Weights of a small GPT-style language model, trained from scratch on English Wikipedia.
Size: 10 layers, 6 heads of 64, MLP 704 SwiGLU, vocabulary 2048, 10.4M parameters.
Architecture: RMSNorm before each block, rotary positions, no biases in attention or MLP, untied embeddings, normalized queries and keys, capped logits.
Training: a variant of SOAP for these matrices, 6630 steps.
Each number is 128 + 32 x the weight over its row's rms, rounded and kept within 0 to 255. Layers, rows and columns count from 0. The size above them is the row's rms in percent of the matrix's.

# layer 5 MLP up, 704x256, rms 0.244, rows 223-240, columns 128-255
size [106 103  99 109 104  92  99  97  95 102 101  97 100  94  96  94 101  99]
[[130 122 150 104 117 130  39 126 131 136 136 146 126  89 125 126 136 123 112 158 153 166 143 165 126 122 125 161 187 145 167 123 125 123 186 122 122 120 126 160 109 168 130 111 100 180 137 120 160  62 127 177  73 118 164 153 153 148 150 155 146 108 134 150 192 105 172 118 143  62 104 157  91 107 152 154 136 126 100 153 106 143 123  74 171 175 173 156 114 173  72 144  96 118 119 134 129 101 123  72 102  80 129 125 124 171 118 113 158  75 108 134 100 146  86 137  81 131 178 123  94  76 121 152 114 159  54  87]
 [170  63 134 113 133  59 195 136 191 149  96  61 137 119 120 129  52 142 154 112 138 106 192 151 104 153 163 101 102 104 120 128 144 109  91 107 127  69 122  88 123 100 116 105  81 134 121 125 107 105 121 128 148 134 104 157 117 139 116 122 113 144 135 137  51 145 128 160  67 144 114 126 123 128 124 130 106 132 142 101 193  98 159 102  92 142  92 145 133 178  78 120 139 115 147 168  97 136 162  74 103 148 145 139  65 133 147 115  96 128 149  91 177 101 143 123 186 153 118 153 103 189 179  35 129 130  87 133]
 [119 172 118  74 190 141 164 153 154 141 111 118 135  85 125 184 161 143 190  94  97 163  90 104 115 128 180 114 124  64  93 103 135 146 125 164  86  84  81 195 161 104 132 108  95 155 175 139 110  89 138 158 157 133 145  96  93  93 108 161 103 137 153 108 199  78 155 152 162 105 151 103 109 160 138 131 107 128 169 183 140 191  97  84 144 152 123 107 210  96 107 153 146 182 108 115 116 162 158 164 155 118 124 141 145 106 153 176 114 124 164  98 192 129 127 162  84 101  96 104 129 155 123 128 133  95 122 127]
 [129 120 114 100  94 129 159 109 218 135 167 130 155  92 140 109 119  77 160 160 109 168 104 136 125 131 127 157  74 121 118 198  91 100  81 106  97 132 162 127 108 142  99 167 115 172 108  87 123 151 103 163 116 182 130  95 107 118 153  86  95 190 118 129 119 113 131 131 136 153  73 126 160 133 126 123 133 135 149 123 159 130 147 169  43 126 134 109 122 102 115 112 106 110 104 130  74 163 197 100  59 137 180 125 140  84  72 111 101 124 147 113 160 140 112  79  39 114 101 149 157 115 171 116 194 135 173 102]
 [129 111 129 152 178 133  90 142 126 111 108 153 169 180 170 104  69  83 112  89 132 141 132  60 155 118 145 157 112 103 113 206 133 123 122 206 111 135 132 138 140 122 143 153 119 166 138 162  49 139 138 158  85 117 154 100 146 170 107 108 105 104  94 165 150 155 112 137 146 156 137 155  98 144  65 121  66  47  64  85  99  80 154 147 125  57 124 147 136 109 100 129 142 139 137 128 109 150  81 165 141  95 132 115 144 173 199 131  86 102 103 172 177  85 164  90 182 157  92 107 169 118  92 129 116 145 209  71]
 [183 149 123 150 125 151  98 130 188 147 128  88 118 148 117 152 113 137 103 196  90  93  86 132 119 116 121 100 154 168 128 146 114 121 111 129 140 164 138 129 142 142 118 126  90 125 106 149  91 128 172 145 134 162 167 109 187 115 179  97  62 127 128 100 135  77 176 128 112 185 137 123  78 125 103  81 106 115 139 106 166 131 119  98 154  92 175  77  87 125 162 104 189  95 160 132 113 120 115 146 197 179 128 175  83 130 132 126 122 112 108 124 104 124  85 100 112 166 160 157 113 108 110 180 143 150 130 151]
 [104 123 102 147 117 190 150 157 132 112 116 191  90  95 164 147 131  63 138 148 143 116 120 209 172 143 146 140 138 144 105 150 166 118 145 200 151 155 135 149 122 129 148 195 128  70 124 113 149 131 137 169  85 108 104 123 147 122 135 106 135 149 105 140 120 155 117 145  89 123  98 155  92 170 166 139 137 134 162  95 146  71 120 194 102 111 129 118 131 102 147 125 174 156 113 146 162  79  86 178 111 165 137 119 193  86 111  96 134 137 153 124  90 131 111 166 172  97 162  82 118 140 109 133 145 104  90 108]
 [144 136 147 150 160 142 149 116 101 168 145 151 102 178 172 131 102 105 108 136  98 137 133 155 125 139  95 129 104 109  92 110 198 118 210 118  62 109 156  59 184 106 121  89 115 143 137 102 129  90 127 165  58 106 135 137 128 154 188  79 117 150 156 115 153  86 133  63 115  84  60 105 106 122 136 106 135 145 159 131 242 109 158  41 147 130 125 184 110 110 178 152 135 123 114  58 134 130 148 138 132 129 156 123 100 119  84 165 105 127  98  92 154 167 157 136 133 152  64  70 131 113 127  91 132 118 107 138]
 [ 97 126 145 131 116 108 142 124 131 127  97  38 180 140 157 157 172 160  97 101 111 183 111 165 128  95 135 129 130  87 153 165 160  68 165 175  90  87  93 147  92 113  79 138  96 156 165 130 131 168 145 130 136 108 139 136  85  99 145 133 110 122 171 120 179 141 191 136 105  96 160 107 157 141 117  71 151 109  98 113 152  97  70 113 133 101 132 139  95 129 112 132 152 137  98 194 156 102 162 175 153 101 145 155 122 166 126 178 127  89 114 103 128 145 100 185 136 113 107 135 155  93 154 113 177 147 116 122]
 [122 114 134 133  77 120 160 201  85 149 164 178 112 141 143 187 118  82  94 119 114 113  85  42 123 113 128 119  97 124 100 132  99 124 161 100 153 149 131 116  74 117 156 174 156 163 118 129 181 158  84 122 159  80  88 142 133 119 157 113 145 126 174 155  90 147 106 181 139 109 103 134  53 144 147 106 109 112 112 141  84 132  55  72 169 159 110 132 125 125 144 105 120 142 122  88  66 118 112 130  75 179  98 183 177 117 162 109 127 124 170  49 122 140 108 111 155 143 113 176 150 125 135 162 105 124 111  99]
 [ 83 131  94 190 101 128 157  91 145 131 130 126 107 148 110 101 177 132 146 156 114 128 198  99  85 103 106 141 163 168 118 137  97 130 118 122  68 167 112 113 138 128 105 102 112 138 112 116 139 172 148 138 121 158 128  72 162 117  87 176 120  91  83 120 100 170 132 144 139  75 145 153 221 217  62 181 120 129 143 129  47 115 160 145 101 111 176 135  98 121 145 124 118 160  60 140 184 153 112  82 145 116  90 143 119 101 141 142 128  63  94 149  82 153 124 168 113 163 103 147 155 113 144 144 109 177 129 190]
 [143 166 108 143 136 128 130 136 155 118 128 129  78 120  38 165 109 138  99 144 109 164 104 145 126 140 156 110 180  53 129 125 118 112 176 121 163 141 141 134 121 114  96 161 139  94 128 112 129 113 161 107 107 132 122 173 141  71  73 114 139 145  84 142 120 134  98 128 112 152 136 179 104 102 149 115 135 147 156 173  83 136 179 118 151 145 161 162 119 127 117 128 102 163  47 109 204 133 186 125 136 181 150  88 132 105  52 103  88 141 119 150  81  65 109 133  86 137 116 158  56 183 147 169 152 124  81 166]
 [108 146  62 168 102  93 117 129  89  72 162 130 113 110  73 180 166 125 127 158 113 131 148 127 128 114 185 200 168 145 133  15  86 147 102  97  65 132 138 142 117 122 139 129 156  98  89 130 119  62 136 130 106 127 118 161 100 113 162  92 188  99 182 131 108 128 128 140  88 137  95 126 106 125 120 178 175 155 153 169 147  84 152 105  75 164 113 185 104 126 170 140 132  84  91 142 147 128 144  82  67 137 143 137 126 119 137 120 154 131 177 141 102 144 158 146 130 197 160 175 173  79 133 135 115 109 111  64]
 [101 128  90 140  98 146 118 115 124  90  81 156 127  85 113 106 116 104 135 144 110 132 132 100 118 162 121 173 123 115  79 187 158 168 136 127 153 116 144 145 115 142 105 157  99 113 161 131 140 147 134 164 108 102  68 127  86 125  91 142 140  77 146  86 120  95 151  97 125 110 118 135 150 192 125  56 168 193 122 141 173 135 162 138 122 137 177 113 107 128 112 112 134  92 136 143  87 132 191 140 141 180 115 121  81  92  98 147 112 132  59 133 118 137 113 102 194 206  99 130  91 163 114 101 145 126 120 102]
 [ 93 106 125 142 118 104 178 119 104 129 196 186 134 158 118  85  82 151 137 113 169  57 166 128 194  83  74 102 137 158 112 112  84 191  94 156  97 114 171 125 115 131 118  84 129  82 136 143 104 193 105  61 152 160 105 162 117 102  74 108 137 236 117 152 146  77  98 130 105 159  88  74 155  73 160 136 102 116 162 184 172  97 142 127 123 130 120 134 121  76  88 154  81 167 150 152 114 118 119  93 216  93 133 155 145 141 137  95 120 122 117 109 142 131 127 106 120 157  68 117 195 124 187 102 120 148 114 150]
 [100 131 116 151 132 144 129 105  99 174 165 201 116  47  49 123 154 114 140  76 152 106 130 110 105  94 164 100 181 179 140 131  72 136  93  92 170  49 116  69 145 132 141 123 108 121 133 221 164 131 149 138 110 107 109  78 125 150 140 221  93 189 111 131  90 108  91 146 145 161 101 104 146 112 155 106 163 126 168 203 136  98 157  87 104 126 147 131  82  66 117 102 156 136 100 150 142 172  97 110 121  93 129 150 106 127 138 145  64 114 128 133 148 111 170 116 151 173 104  97 159 175  63 171 135 106 182 143]
 [181 160 107  81 172 106 113  99 129 166  73 128 147 168 139 112  69 209 187 164 117 158 154 159 146 125  82 112 162 128 132 141  74 138 163 109 142  90 149 168 120 131  85 132 108 171 204 121 169 178 131  91  82 118 148 101  84 120  87  94 173  81 122 131 136 150 161 155 159 160 107 147 171 153 159 122 157 151  78 146 118 129 106 180  32  95 103 164  65 118 153 113 148 165  60 169 130 109 141 133 146 136 121 125 116 118 104  90 210 106  89 106 150 114 153 156 142 167  90 149 154 105 134 140 178 183 169 165]
 [145 162 128 171 155  38 175 135 162 121 135 137 111 148 129 134  97 137 142  80  99 111 118 172 104 128  96 136 132 125 102 199 186 177 109 131 119 126 163 139 127 124 149 136 123 157  74 109 147  55 130 172  77  87 160 152 110 134 127  66  99 114 124 140 101 104 104 104  83 146  85 103 171 174 120 171 108  67  64 108 131 139  93 112  75 115 145 195 110 148 193  98 131 123 142 129 112 103 150 147 129 138 157 126  95 123 174 155 155  92 102 138 116  94 114 114 127  79 136 142 177 117  95  97 172  88  81 114]]
# layer 5 MLP down (transposed), 704x256, rms 0.229, rows 223-240, columns 128-255
size [ 96 102 101 102  98  92  96  96 103 106  96 104  91  97 101 100  97  98]
[[146 166 161 151  95  85 157 123 110 130 124 120  84 114 157 132  82 151 169  85 150 148 135 137 156 137  80 113 110 108  95 171 126  69 147 100  77 148 122 122  47 106  97 183 133  80 169  83 129 125 102  87 105 124 210  97 110 104 127 170  96 118 121  87 106 107 118 114 185 114 127 156 153 171 137 219 225 134 132 116  89 144 206 126 149 182 146 128 153  64 160 119 154 179  71  96 142  94 131 110 143 160 117 101 142 176  65 161 133 165  97 109 159 109 119 158 174 107 149 130  99 155 122 146  93 166 142 151]
 [143 157 133  64 146 125 161 138 101 142  87  62 138  84 114 145 103 161 138  95 140 160 104  77 160 154 176 146 144 116 163 135  86  79  83 119 164 152 138 108  75 150 119 108 179 130 123 124 169  83 112  98 138 117  90 145 135 116 137 132 179  81 131  92 105  63 159 193 105 129  90  95 138 178 121 144 166 100 196 160 108  84  53 134 147 141  79 144 166 113  98 154 124 144 149 193 117  91 141 113 168 107 118  88 143 120 108 182 106 101  88 174 159 133 152 148 108 122 109  68  70 118 151 108 121  80 115 130]
 [109 114 164 139 126 157 133 114 165 120 122 119 140  48 101 121 140 143 125 124 121 139  27  85 118 136 119 139 114 157 116  91 154 132 151 178 156  68 170 191  97 130  91 161 160 128 148 129 146 203 173 118 133 160 125 142 125 188 174  83  67 141 153 151 119 132 157 139 121 158 108 156  73 136 127  64 101 189  99 123 135 169 113 185 118 157 139 153 128 120 147 103 136 143 147 120 182 143 152 134 167 178 163 137  82 161 192 111 179 174 103 110 147 106 136  54 127 161 134 153 178 125 114 111 128 143  90 188]
 [135  95  96 117 114 107 114 168 159 153 150 110 192 144 177 122  90 130 127 105  91 152 176  81 130 138 119 149 170 126 151 126  56 140 164 112 159 144 155  70 132 137 212 117 160 145 118 153 150 137 163 135 117  67 174  68 101 145  90 157  31 115 182 127 124 129 101 116 146 140 148 133 168 132 175 160 131 139 152 167 194 149  78  58  85  51 118 152 153 127 127 164 131 146  81  99 149 106 124 130 113 158 120 116  72 146  98  84  97 139 168 173 106 160  85 106 146 135 140 139 136 126  98 111 145 112  85  90]
 [105 125  86 142  68 136 109 119 129 143 128  76  81 119  94  90 162 123 152 120 131  82 128 156 153 192 123 118 108  69 103  72 130 151 118  79  76 119 153 192 151 141  98  89  79 114 157 103 154 127 148  93 173 141 139 179 129 152 116 112 131 168 162  84 104 102 100 140  86 122 158  93  88  73 164  40 188 136 125 143 165 118 116 133  97 116 109 106 135 119 173 121 120 194 136 159 134 125 152 121  87 128 118 100 132  34 137 110 173 170 135 157 111 175 161 117  77 150 162  87  66 156 138 180 152 165 106 122]
 [119  90  52  82 146 140 151 111 141 216 120 112 152 158 138 112 145 139 133 140  87 160 141 142 140 119  83 126 191  90  98 212 144 134 129 102 121 139 145 201 143 178 123  79 168 143  80 210 139 108  99 175 200  81 180 173 150 107 125 125 119 129 156 150 165  87 149  47 106  79 133  83 160 154 147  86 162 144 131  66 173 141  92 134 132 137  86 113  75 108 102 192 140  78  73 129 156 103 125  79 135 134 131 115 153 149  90 136 156 107 100 120 116 119 109 159 141 188 131 103 150 111 129 101  98  78 162  77]
 [143 125 133 102  95 133 164 153 109 105 105 169 125 133  69 130 129 138  89 153 106 134 114 175 143 152 181 192 141 159 137 100  79 136 188 127 139 134 164  75 114  48 130 172  89 143 101 190 105 112 111  92 132 131 171 148 130 138  95 112 102 159 116 120 216 183  46  85  81 103 105 131  97 132 149  84 146 108 113 124 130 100  61 128 145 120 121 117 100 122 113 113 106  97  67 143 190 114 129 132 151 123 118 183 137 139 133  71 152 141 126 124 104  64  95 132 119 125 125 125 134 110 177  70 110 122 108 121]
 [ 77 114 112 181 136 148  59 104 109 184  89 103 118 185 198 135 150  98 136 152 130  72 109  67 143 152 129  36 136 112 138 137 152 136 118 184 115 108 163 104 161 101 159  63 168 170 138 109  63 105 122  95 179 170  89 155 151 102 132 120 132 140 142 113 171 120 166 101 114 129 138 101  66 129 129  91 154 124  95 172  91  95 113 161 100 155  79 151  91 208 102 132  61 124 153 152 158 191 178  99 125 129 116 147 137 112 105 111  78 149 157 157 135 160  68  99 142  94 107 119 116 145 111 167  57 115 172 166]
 [150 135 104  96  85  82  94 170  59 130 146  54 149 184 130  77 107 164 160  98 147  92 154 164 148 195  95 110 141 165 101 129  75 113 150 114 107 132 114 113 112  79 136 109 151 120  97 130  97 127 144 121 146 108  84 176 159 100 175 166 112 159 142 117  98 166 213 178 137 146 205 139  96 152 151  97 179 140 178 136 166 155  89 104 120 110 150 136 219 157 105 115  77 117 122 169  77  63 133 142  92  92 127 169 107  95 153 111 190 130 176 178 114  98 117 158 181 120 141 118 115 116 144 103 126 103 132  98]
 [ 73 164 126 162 100 102 140 145 113  73 177  65 143 122  95  97 160 109 166 114 204 146 164  95 130 152 152 118 145 152  89  79 122  80 122 105 159 137 101 103  52  99 131 180 129  75 110  80 146 134 123 153 138  31 108 184 139 126 126 116 143 187 133 153  98 180 142 137 159 128 173  46 130 129  90  83 102 112  92 175  73 121 198 182 118 165 158 115 118 143 143  95 172 111 130 149 124 159  92  98 122 167  88 115 119 120 138 125  83 166 193  71 104 151 100 131  90 155 174  86 165  84 117 157  96 102  89  81]
 [133  90 133 106  54 120 108 170 146 139 172 134  65 108 108  81 108 115 143  74 111 162 142  91 172  78 109  97  99 168 102 139 128 124  96 134 110 121 143 111  95 103 103 179  93 166 110 170 109  94 178 114 179 126 127 161 149  71 147 121 134 116  73 154 123  91 173  96 149 156  71  81 167  84 104 108 136 165 148 167 162 200 134 174  94 136 159 140 173 113  88 138 136 115 154 100 168 120  93 162 169 130  70 107 172 112  71 154 130  64 129 167 168 116  77 103 121 141 170 100 141 151 131 132 153 133 113 144]
 [110 122 163 103 112 157  46 142 166 169 103 116 124 146 101 116  97 209 100 133 116  83 116 112 140 132 124  72 152  97 160  70 215 115 132 116 123  76 144 129 133 143 119 133 119 132  91 163  54 131 122 105 114 134 124 115  94 144  92 184 159 141 154 121 140 127 127 166 154 149 109 140 103 166  93 102 101  97  97 159 109 171 147 125 175 138 105 145 123 158  99 102 134 129 104 160 138 154 152  64 177 141 139  78 135 159 114 131 158  89 121 101 114 129 140 175 114 172 124 105 119 202 170 103 138 165 139  98]
 [134 104 171 166 139 124 134  82  97  91 106 104 126 132  77 160 113 131 125 218 162 171 117  82 144  86 109 131 130  65 118 132 136 142 103 108 215 138 167  93 106 141 174 146 144 123 157 193 166 123 114 137 137  82  74 127 156 140 106 184 146 170 158 160 170 119 176  84 157 100  58 197 104  75 159 123  44 164  91 169 163 145  81 145 180 152  85 167  67  92  82 120 176 104  87 126 115 140 139  84 107 137 150 114 139 123 113 133  82 119 166 147 140 154 106 135 108 135 156  83 164 115  46 100 158 164  72 128]
 [151  79 153 178 128 104 134 139 124 202  90  25 120 126 118 153 150 115 157 114 141 132 115 138  93 179 109 190  88 114 140 104 150 104 150 153 131 155 183 119 126 118 108 149 121 125 106  98 132 122  77 155 160 208 161 144 135 162 144 151 159 164 149 227 142 120 113  47 134 111  97 137 194 136 135 102 102 109 159  88 163 181 134  80 103 143 135 124 136 133  92 120 151 108 105  76 145  99  95 193 111  67  48 108 107 152 146 196  62 115 155 111 182 104 113 131 101 120 124 130 133  84 123 185 105 124 129 117]
 [141 176 126 152 112 103 102 181 156 107 156 173 162 135 126 114 164 128 114 131 110 130 123 181 115 124 173 116 162 156 112 125 121  75 125 186  96 141 102 155 155  89 169 126 158 117 144 141  93 128 164 109 131 115 143 143 124 157 229 122 161 161 134 124 142 132 150 118 115 149 114 121 126  94 130 120 150 160  93 154 101 145 100 114  29 185 143 178  90 115 161 170  88  76 123  70 138 145  81 199 185 132 152  90 103  90 123 134 104 165 143 177 131 128  96 100 137  92 144 138 121 156 149 114 144 122 152 135]
 [141 150 111 122 154 158 104  38  94 121 130 172 148 168  76 117 103 102 175 118  82 135 117 187 186  66 135 151 158 145 112 140 153 129  99 109  89 108  98 123 153  77 103 128 163 154  95 108 198 183 111  88 123 120 110 114  80  93  92 176  88 130 133 168 111 125 129  86 133 137  80 153 114 137 138 141 177 146 142 183  75 123  98 110 140 137 125 103  59  92 123 151 118 155 141  94 116  81  94  56 114 101 192 150 111 108  84 137 150 112 100 174 133  94 181 100 112  76 143  97 121 198  81 100 131  92 173 138]
 [109 145 137 141 103 124 104 174 149 108 151 100 131  80 152 136  84 109 106 127 183 174 147  99 112 125 164 116 115 136 125 169  87  93  99 113 153 137 135 148 146  95 157  94 160 125 109 188  67 146 148  99 102 102 126  60 111 150 140 178  89 161 138 115 128 163  86 174 140 176 130 144  57 153  95 170  80 102 130  84  67 115 172 109 173 139 152 139 181 131  39 144 127 104 121  73 115 110 143 144 119 122 128 162 100 134  71 151 111 148 161 137 152 140 138  99 149 170 195  79 159 110 109  78  82 198 163 101]
 [130 127  96 127 112 112 100 113 138 131 143 140 111  70 120 142 134 169 138 128 120 103 127  51 175 121 119 137  80 121 135  78  63  40  97 211 143 217 181 134 136 139 104 149 180 124 119  98 159 113 135 119  81  96 145 170  84 167 116  91  34 149 169  64 160 105 185 167 178 116 123 115  65  93 143 130 111 113  89 107 129 105 143 160  94 145 120 154 102  89 113 136 113  84 132 145 159 147  88 139 149 175 118 136 136 108 174 117 116 118 133 156 147 148 122 170 143  70 145 128 151 169  65  99 134 176 117 149]]
# layer 5 MLP gate, 704x256, rms 0.231, rows 224-241, columns 128-255
size [106  99 103  99  88 103 100  96 108  97  99  92  95  99  99  97  96 103]
[[100  66 117 140 167  99 110  98 124 117 175 165 141 115 130  81 138 141 152 128  93 104 145 176 120 134 127 154  99 178 156 124 152 125 147 145 110 129 137 177 112 162 136 147 141 139  47 135 118 132 141 195 132 131 169 186  90  70 164  86 153 191 105 120  94 136 125 154 160 118 120 144 127 150 142 165 101 157  67 112 127 158 108  95 109  97 158 120 119 153 103 119 156 131 130 126 200 121 126  95 129  95 181  43  96 118 162 114  93 123 159 164  69  99 116 153 127 136 191 102  98 155  72 136 143 180 121 109]
 [141 119 152  63 121  99 116 128 147  88 152 181 132 126 110 166  94 163 134  76 161 127  63 125 161 132 118  96  92 122  82 145  94 100  98 141 112 116 155 148 125 104 179 100 158 153 128  78 142 136 162 147 131 154 124 194 151 157 144  85 115 156 117  97 148  94 108 113 168 111  90  82 126 147 160 144 100 152  39 124 108 107 150 141 140 144  82  87 104 121 148 203 118  93 129 105  93 146 156 162 177 116 111 211 138 114 162 115 129 126 122  74 119 140 117  74 132 103 152 172 139 160 155 114  99 111 186 161]
 [118  77 167 167 114 142 104  48 109  90  96 150 145 123 167 174 149  85 159 164 141 146 134 182 115 107 162  85 130  94 109 179 174 190 129  82 120 181 180 128 130 112  79  89 137 106 169 112 136 142  88 141  93 108 154 174 122 143 116 164 137 127 174 132 121 142 228 113 154 163  86 102 225 103 123 146 158 132  54 152  97 112  93  74 166 110 145 124 179  81 145 126 110 158 145  90 114 134 128 127 108 187 104 113 137 160 107  82 175 113 151 107  79 121  80 121 159 124  92  60 126 137 130 153 142 114 137 106]
 [117 142 156 103 145 147 114 133 122 122  96 118 163 165 120 113 124  94 152  94 118 110 118 120 104 170 161 103  88 107 122  85 105  93 100 152  97 180  96 122  60 106  85  96 112  94 166 142 138  86 114 125 161  67 137 125 132 125  78 108 170 167 118 106 113 128 139 168 183  68 112 154 159 144 119 127 164 151 103 159 129 156 165 131  98 173 197 130 142 107  93 109  93  98 154 124  82 116 178 180 134 134 154 154  99 127 131  90  95 153  93 214 183 109  99  67  51 119 126 120 144 126 121 102 147 184 144 120]
 [ 98  73 170 139 140 218 151 158  61 142 118 173  90 123 123 147 127 134 161  99 117 109 200 153 155 151 159  63 157 118 113 107 132 206 113 143 168 148 117  90 111 116  87 136 138  95 131 109 126 124 136 118 150 140  78 155 139 158 116 160 155 155 115 131 110  98 121 125 155  90 136 101 112 134 167 172 137 118  96 158  83 144 134 112 126 136 149  95 129 146 105 176 169 171  94 140  85  61 145  58 179 123 105  72 139 107  93 106 136 157 137 147 178 126 159 122 156 100 118 123 121 148 154  85 102 161 103 125]
 [115 114 141 117 121 143 105 116 125 122 140 103  89 128 206 104 110 123 180 181 139 128 125 147 167 166 148 116 176 128 111  91 130 109  84 200 108 144 135 128 138  95 183 156 163 128 155  69  85 163 129 160 108  98  84 157 134 202 144 151  88 101  99 167 167 175  89  91 160 105 121 180 154 187 153  92 108 108 106 140 110 186  82  92 141 120 166 128  77 114 103 191 106 152 113 113  93 109 176 113  94 149 134 101 136 137 113 162 150 160 103 127 114 168 151 131  95 105 118 144 163 125 133 175 132  94 188 135]
 [165 159 100 157 120 148 135 114 122 187 165 142  92 146 145 103 128 129  95 116  94 125 128 138 148 114 151  98 111 179 142 132 143  99 157 135 105 126 129 166 174 103 148  84  87 121 162  55 154 155  94 156 131  94 139 114 118 147 115 175  92 118  95 161 141 137 139  71 111  75 151 135 167 121 103 104 137 124 167 158 111  55  97 115 196 142 120 146  93 107  99 136  90  92  90 110 106  99 108 119 130 133 114 159 181 109 102 102 117 105 168 149 136 123 141 138  72 178 115  82 114 137  99  84  53 123 122 200]
 [121 162  84 135 135 166  87 138 142 169 112  98 124  79 152  93 135 148 155  72 166  80 142 111 175 164 117 116 171 184 137 155 135 130 109 156  89 144 110  80 155 143 112 182 124 131 135 174 168 172 134  96 123 120 168 104 120 119 121 142 181 152 137 158 168 149 157 126 135 161 112  86  53  53  59  56 124 106 153  90 156 106 127  85 124 102 147 123  91 154 124 109 126 159 121 127 138  91 103 172 141  93  71 132 116 184 120 151 121 138 159 170 124 151 138 136 107 127  91 163  73 148 128 122 133 130  95 140]
 [140  62 164 102  54 113 137 159 177  90 116 143  93 131 126 131 134 191 134 176 144  68 100 174 148 135 140  84 156 107 136  97 149  90 136 146 123 146 145 163  84  75 135 126 138 178 145  88 113 117 153 155 106 118 129 151 111 117 120 125 139 136  84 114 147 105  97 194 116  96 131 115 143 113 102 152 179 116 145 134  89 182 133 143 117 151 135 137 126 103 122 116  95 130 144  80 120 134 120 162 132 189 108 182 186 193 134 167  95 177 121 124 124  79 153 153 126 128  57  81 108 148 121  96 149 199 174  92]
 [130  92 101 115 114 174 155  97  99 167  99 122 147 164  79 146 128  96 115 127 157 128 133 106 101 149 109 129  97 184 138 128 103 129 122  92 128 127 161 128 114  87 129 129 138 238  54  99  99 140 122  76 161 171 117 139 131 102 103 111 207 147  78 126 115  97  90  75 120 125 144 141 116  75 182 138 174 171 127  98 155 119 134 108 126 153 124  83  95 146 137 109 158 181 142  91 102 124 108 172  83 106 126 133 136 120 159 109 125 138 137 194 123 130 137 131  96 133 122  74  76  82  94 177 127 175 125 122]
 [139  72 127 159  56 120 124 173 104  83 123  73 131 159 179 112 144 134 162 131 135 110 123 163 154 101 120 119 148 122 132 181 134 132  83 108  80 170  88 120 179 133 169 151 105 138 155 155 107  93  94  85 129 107  89 104 112 128  68 104  88  69 107 102 111 103 188 162 117 118 120  56 122 129 117 109 106  87 177 122  65 203  85 113  84 148 111 119 138 166 180 113 128 103 201  96  81 167 109 141 158 101 119 160 106 155 116 184  79 157 111 161 198 156 136 140 170 115  93 120 108 111  74  88 159 155 121 132]
 [ 94 147 151 145 134 108 106 157 124 130 183 152 193 121 116 159 168 161 135  87  55 150 163 148 181 168 104 102 125 122  92 114 108 111 181 157 126  99 147 171 192  97  99 120 181 119 135 138 111 129 167 139 113 164  85 159 112 159 117  94 115  64 193 147 104 156 110 147 175 100 133 111 123 147 111 145 137 225 178 100  85 139 102 179  57 104 125 115 128 130 119 133 163 132 135 137 167 177  70 141  64  74  81 235 152 117 115 125 138 177 122 149 102 187 155 168 131 171  79 111 119 147  95 102 101  94 140  76]
 [113 119 164 131 115 140 150 133  89  73 165 119  95 131 157  86 141 138 150 106 112  73 163 105  89 102 158 166 137 182  99 164 125  61 172 132 166 136 117 190 193 165 146 142  79 110 109 146 117  80 109 115  83 131  61 105 131 102 119 140 200 151 114 183 104 157 147  74 135 114 151 153 190 105 157  95 174 140 160 144  66 173 107 150 142 144 199 124  99 147 149  97 140 100 162 157 169  72 144 151 151  83  86  89 111 122 146  89  94 134 140 146 144  40 123 159 155 142 149  93 112 132 153 162 100 144 154 154]
 [143 170 163 109 115 147 148 118 121 110  92 171 205 194 211 186 126 136 166 125 138 140 129 149 148 181  82 113 119 121  70 105 180 152  72 132 180  77 130  94 123 197  83  77 166 145 114 128 109 167 121 188 132 158 129 114 103 144 151 167 126 145 137  72  73  93 103 120 126 127 193 107 104 113 142 135 100 143  78 112 124 132 113 115 166 167 202 165 109 146  79 176 160  96 115  92  93  89 169  63  74 155  98 143 173 104 108 122  89 143 105 160 171 157 106  78 116 115 140 140 135 125 111 102 127 154  40 123]
 [171 159  94 150 151 151 123 141 132 113  82 161 140 205 115 147  78 122 120 120 169 139 153 107 117 110 161 138 104 158 147 130  69 122 118 127 131 117  90 103 115 118 135 142 122 142  92 117 140 170 161 119 133  98 117 148 158 112 138 102 194 121 109 119 159 138 105 169 128  97 128 136 137 100 134 148 110 127 115 153  80  98 109 191  97  95 110 152 186 127 146  45  67  84 177 157 138 115 126  95 155 152 102 110 190 160 127 119 143  79 132 172  96  99  77 114 148 136 118 127  83  95  84 140  98  80 138 153]
 [ 67 169 128  64 148  83 114  60  96 111 132 161 155 118 108 178  75 115 160 168 110  81 135 171 149 148 145 146 105 129 129 103 134 107  68 119 148 156 161 155 114  82 169  46  75 113 124 151 178 198 151 122  52 169 163 162  84 103  82 161 158 149  74 121 148 108 147 131 151 134  48 136  91 147 110  85 156  74 104 144  77  91 143 118 145  95 113 145 182 125 143 147 144 122 140 122 111  70 132 187 184 134 111 129 107 121 107 153 163  77 101 110 166 107 129 131 151 109  81 133 150  89 129  84 119 122  89 111]
 [ 65 132 144 133 112  71 150 137 133 132  96  94 111 160 108 170  76 165 111 106 150  77 120 139 157 125  62 149  77 140  91 150 146 163 103 181 125 144 108 105 136 113 111 146 120 159  63 146 193 111 159 139 197  97 131 165 161 147  99 135  84  75  91 104 155 140 123 161 106 120 117 153  92 100 126 111 169 100 186  96 123 100 111 132  89 119 140 139 153 150 130 126 120 148 137 215 101  85 106 171 137 156 129 124 117 104 173 136 112 147 154  99 149  89 153 133 161  69 143  84 146 127 116 107 108 153 109 150]
 [155 108 123 115 129 181  88 125 173  83 125  94 187 170 177 130 136 118 100 141  68 205 169  88 156 117 136 111 110 123 160  79 171 133 155 117 109 119 114 113 123  86 143 102 108 165 139 155 136 121 127 140  96 158 100  93  84  86 121  95 118 115 123 173  62 109 197 164 138 123 121 111 141 109 115 131 153 110 155 153  81 148 119 101 106  32 183 182 163 184 164 104 101 159 124 134 179 137 119 122  96 123  92 132 154 176 101 144  95 106 137  81 143  65 167 154 173 154 111 159 163  63 103 164 105  85  98 159]]